{"hidden_size": 512, "num_attention_heads": 8, "intermediate_size": 2048, "vocab_size": 32768, "rope_theta": 1020.0, "qk_norm": true, "attn_scale": 0.128, "parallel_block": false, "init": "uniform", "init_std_o": 0.00566, "learning_rate": 0.00986, "beta1": 0.93, "final_lr_fraction": 0.0}
Each number is 500 + 40 x the weight over the matrix's rms, rounded and kept within 0 to 999. Layers, rows and columns count from 0. Numbers have three digits each.

# layer 3 attention query, 512x512, rms 0.0721, rows 371-511, columns 352-383
406517467465563518468478480461535551499488506519534508492536498474505499442561481557466555504478
543500424475531491528501460505523541448500480515551485469501529517507530489543535562555513528471
522524569497526381518490454437429536492505469475528426442500544513496521509549545483511514496498
511478450480522531548517534502517477492518535495537498465472539482526516532488433515485536457449
448487513478535450547506553490508494493548536460489532524566470508448545518469476535538536564488
504490494521442524464524499542520490509459424474457524530458540517457480587572454511476460509535
496469504458528520521512538434560478498505559470538522529516503477511513466463509481482489600504
514482497486553499514538495556467532458459479495504517438541481448514496500474503554486549499457
533529515499492430581466539554567527546513499539539486511472564496538512515454538504505519471497
523517460499465474537502443499494479526508502485466515548466518510491476457476521504499450509512
483553552461537501467445489480512526500486492499535552538578514499528478504506502410537547513510
522508477465500506476464420463506501468508540472468493549508506519485431515530551466451546586531
431517577554483480405552500493501501497564538548493521477502482491496502524498510407482493491521
523466485476403563455519500458438436519457495508580465399535547543478435533538505580470563477439
578502462520488536471537504450444476456476559493535578486527566458459500535562495563575552416483
482489517509493507499556541518485544457553487475476476534548421439520517482514498479529401516538
507504542486519500500491491492527454481468496484527433538498500558518455512491440472488469521512
540529519404477535535472484457539474539494556551527533467461551529471473504448568458470531517513
454497441452484541485545489507532516462465488472450516531524471480505522478495499503548564436525
473539475541490507535437435471518451553488523540389524525493556522488516491491433540483479535497
435474447505461521438488515631517526433497455520447542597503441524536521524547461517595509428499
391581466500485524554595469533516536476537498551437589510452539529510597444435479480523447485593
512530488520505553432490490553415553493548456541448464567519472484549481503535492469565518439460
530566441479483589493483484604436523496488449514491487536506516529489468423501551500485520489496
461453509571494512521450521511500455453464487546526461576526460529490518540558569578500551539454
481473497537491538506527472459482478537538455476453468596503435533514466486500567441531563491444
542508615496504452500603527497455471440465451501492535490561487504531568553589468509549475508441
539477480509493460515497459508517496486493475497441459410509578532518555455532608504529490533480
465525464461494498519383547506512462532507551499419551445499498608493511517464518509424526487544
475571539538487494551471506532492486444523453511537522488517485478537534456420559537564542465467
552477497471507629505503491545514529461550455489478479465498496519525484534485558475483503457511
528509533505484472471465541519495559552491504510542505522535622492490556494563506494504453437498
538502567472447526455466489524492502439513541527458497559484510532513440448517457601450478462504
410536527434518490502545552495438535524547512498456484524471501479508449518538449522488493532482
473472577494542456494499482446574461490463561462571497511529541450440464493477484529524518488572
498494514460528502531473486532472492549513469526450536423488522547503517519514519502485547491512
553495502472536497537475500464501464530444512466493511489501468493510479486471475519505569442500
456561516487445508498421484460504504463513502535511465436514513514522562549528530525451456533539
483496489497457420535570529532436512554532497498510541520569465393453504481477529509505533486509
520542516514505485529482578456533533520486559449454499538500513514464523523507500523484551506458
465501513573560397476525574488459519524514557511460520552477488529521525484418466511533478517524
524541578512574507483564517481466483490506505531518477496496448460500466484486509531520522467470
518448510487433532461513435539427487476518485504482457490502474587512511425431509498435553533443
514542509462465499371477472506482554519428605473454487498424497499446506490484487529511548497519
558501479552496533454520475541465517577495462552544556522594488492477511516449481484516517516517
523387406473533484478561513462553564503449494536611465481477432445572440501526435479514507544468
485483530545513532502544545429542491496551542467624454474479498451523473494495572463507509498568
516509437524513458474502536493444457515482447436480525514487484472528519480414513492565550494483
472495517491530521436448541498468529513458545443509518478480528530486498461518486562539592393423
564494486556530483563503470528490511477469477519523373501542531492481515476466514565523470496456
529526543465479473483523461472485540535536519539502452532503506483514582504479432473459485485514
488499505517533445476535468508484487495479520505437468520500518538437512518482470475501425520487
569504530477497496560525513518533426465466547418538548474525489508530510467448576519597590513472
487485468489484520543487492510504442439539565534534493540520533526521483477590502512538447508415
586470552392519482543587513512493534469539468476477517511499403508539528540551464527430486487460
550506543496506565566423474486500498432458437493546508530520438498499511474505481452486504514452
509522546488426484520416420561520486526481422451451464506574508558485555472470491433527507502531
488446529534503542449451536437558442457525487434475524509499501416419468419472485485461448554531
524482533553529451448457549508440452506525421464484545472496575508539493493493495535519520513506
428420508476511522493471488489518514456486551485438514469452481524556491554529543503544477588534
540529596432494585492562450512565538501460447475600447475479506477497417553503527401449473511459
515531596527426481524505473430528478482503522444472439472435534511486437528509455423438497587485
501447494535471599489448438464485466511529523511504463426504440510573514496490473446560525523501
457478460477561495496505564538488489517476451531510594551509498471505497456468520591474470530539
496446460524513477541507565430500497476553532541512476496494553423430547515553388456500462396550
602454516475483521523544502536497493483533500463532516506423508462608523488475476434477563449514
463520516531546439388557506515521585423481478477520505446505506496538552501535506509459428445470
475495533572488543487556491493509550539479468476463491541447510530538488535468586444488505535515
512445578543492446399578494576444496571500441469616465512468507492517484441522524494544456448511
489487577460548384561507500504541544514534556458513494488521430460483510523482512461550501468574
569460481445489487468507558477520483543493530463523508461556562520525479474546560523441508547530
539579513494505554457518458507506465493525526506528489485477483477596588430483452509546470532531
499491436507532463496471473458550465547500477473522537447490475485461523525461565517449504517486
516519500503431474485496505522464526517483502498489494522542500592430514461442480429483490423527
469458526567491438462385473461447447497473484471517526518549511448512459514504500434541472567471
525510494467478558494514516554477505483538507490434521440531531534555523487561441506532493463478
423445584514475542389561426534470551478498413523527489482535559509486391535559464555405463494454
505588556450498505540472473517436473477500498511600483553560492518469548516439488522501469565490
551559430487478475443593526500475421534478547467465515532502500523427513557492429397520475466506
496515511466581508456499472471556487480520518498599394633585487445542619472513485529480543518547
559569460557501496512497513495485450489504529554456556494496424571488451580505545489520456438512
529458515535526455544473470510493390543581522504477557478423466508477474518537571517491421605523
545531565467504473524502508490534413509499500495448537466507466515483540501462487468472497471545
450509438439466539565567513516509482472466481496523464501505515524561577465457437465519482411399
469433471532413496468474487517543576439522508460561512556509535521495500485501516589479524476436
551453512580548545472500536433499491475571521538542480449550469507483529523594467482577504499482
484553536494507475488519479499488506623533498556437546488453472504489455480450531515430486556573
556454536507572489492495560470448408485462510584548468489507461485484512560485432534526499591468
494523536598526479457422535588447485544571494487551540527427523539462424503463560525424492484593
484559472487518403505397396403512556508538488436475566425515555426460437472406474465410519501563
464455544491572516532380458531487521442560531472518511595540468455505455481476526482429513492462
454533461525481497515491447544459497529490473432373461492429482461502450491483510456484564422525
477475471459499510480466487528467602499467469449486455470414542591471444546515539526484578454527
456490490498497528569553534573551498514549517524551567514514528473482477494522531478522491485523
494514555534521512520553554580504515539504531485468436478561554558501458476501467475476574492523
467521568465446485455453542451503507461490459484539473518494530556479511492531503511505481552425
565467476439547443479528466484451480477416478497438558460517596475475461488521569497514486482479
487491532460478461503482471503472438475542513531490562500501474488567495505489560475547461466485
532500533523491466529511556507484521450531511439501491467554502452448512523568566541415493503498
503510556472524459481470516483484530542493472514461546503418514511503425465495516406487498467491
481560493444468539503536491514472446379488559537558401455536486489494512518530505508540505453419
507562543469479492469506508511513504537439524406549558569474539410472490468492505433491519505484
437514498411496447549520439532481512519491526506420468563542524567431546561536518544413505553534
444505464465495562469468552468494475472515541500477487444521415497417465591518557494497514515493
538442572548461515432490554552575518467535485512459576496442481509479440516578446446546449542515
506537475464418470500456474463512509465507527483499504468500541502466520508535501444551456518449
452474529527510522528501501559495512573510524466504435561525537528532531468492524546469540459521
511505477447424455519472489518477515533525476498499445505580467488535493465515528479482523506495
511465545542490515554488526522528498470446508411463512514524564464557455499478533495502455515566
473468499474477567577533489483509504502449439522524480515517484403527561507477552378480482527505
510491484529534497492507537496532548569506489483562462505494490535510499472491484503490464507496
490523470526565502501515459420538481503474518484491494462457475508463461488485456492494520464536
470549463492567438525562391465471470543497483427495510528510539492550485502538495496541500536514
456460534520525528497601589532488496526472522508589547570517535517478505511442485533460527535562
502483519506495543479467538467521502528532500507498460494489492510501497511533444557491466505461
523511457445469489530467519456478513463428556513423470579409440441488547487527354495559533478466
537461506568447496455503457405433501437513467455525470529449571477489424470506583492495457547517
480505533475528458492487490535480446491593557468515430580526462487507574409482535505478531484498
544529523491437551463518477526493526497553518490505435469479471470405527549452513510551423446535
496486483441418460581547518489522452464503519481558461568496515522504554500550553494456494439484
477541494461549442522564463501500559598458461475491563467523559508545551454518490404519481540544
507520501529503471498522516478495450474488497484480558463494470456514438555424427537563438583476
517493484583529458465463538513449487512522538474509532625472506482510472513485541570403516502451
482470511484505531485483472470488514445482547472529532513439512545433431518496451493450506485500
418491473514492434441522478496483481507504504541481462509508511482475496529465474526452508451546
538540457568450503494448454517493529506492470469494501511513532453470510513510463542519458470551
454505541470506479496575500496454522471487479533469566533529557490477554488520441542533526488470
494465541469520469490492507472511522498473535510500454434524478458475499478449501549513484604437
503470504452518445441489463447495511535467480512488440475528482431481495445503453520490489538564
493451511507508469558453502555469517443523504536509496534458515532503499499509526526430505516484
472524466512452501500488480471491512574452440503486472491448483490484513455535445557470516527467
562460527545513531498449471524459503550469572489451530562512480543488432544504466512460500424503
520469481510473460426516500545522532525546430489498504545450458493467515532475466575493471484435
543498423561521495526512534502536520489539449492528481441512486505464472515549480480421560463496
483528465462567493493434493500509460464494533493489522508572570482485518495575475402524538508493
473482497494573530451481574521482456453517502481443455494447527520459504518546453470549469525542
463454510511524496504501574478562514517460555523433517534560561473479470523496481495413538478580
508448488471526471470538471535519471538517526523466473512513505570489512490515515509405513471466
452494436523479457493454515583497550548474511463501471512487493582527442521514540512512484573441
483453522433524444544471481439473422513541516513555477492483460527463492507546545473583440439489
476511488474469512519491515526478503481483556460458556510523515466479497453516488526575490499494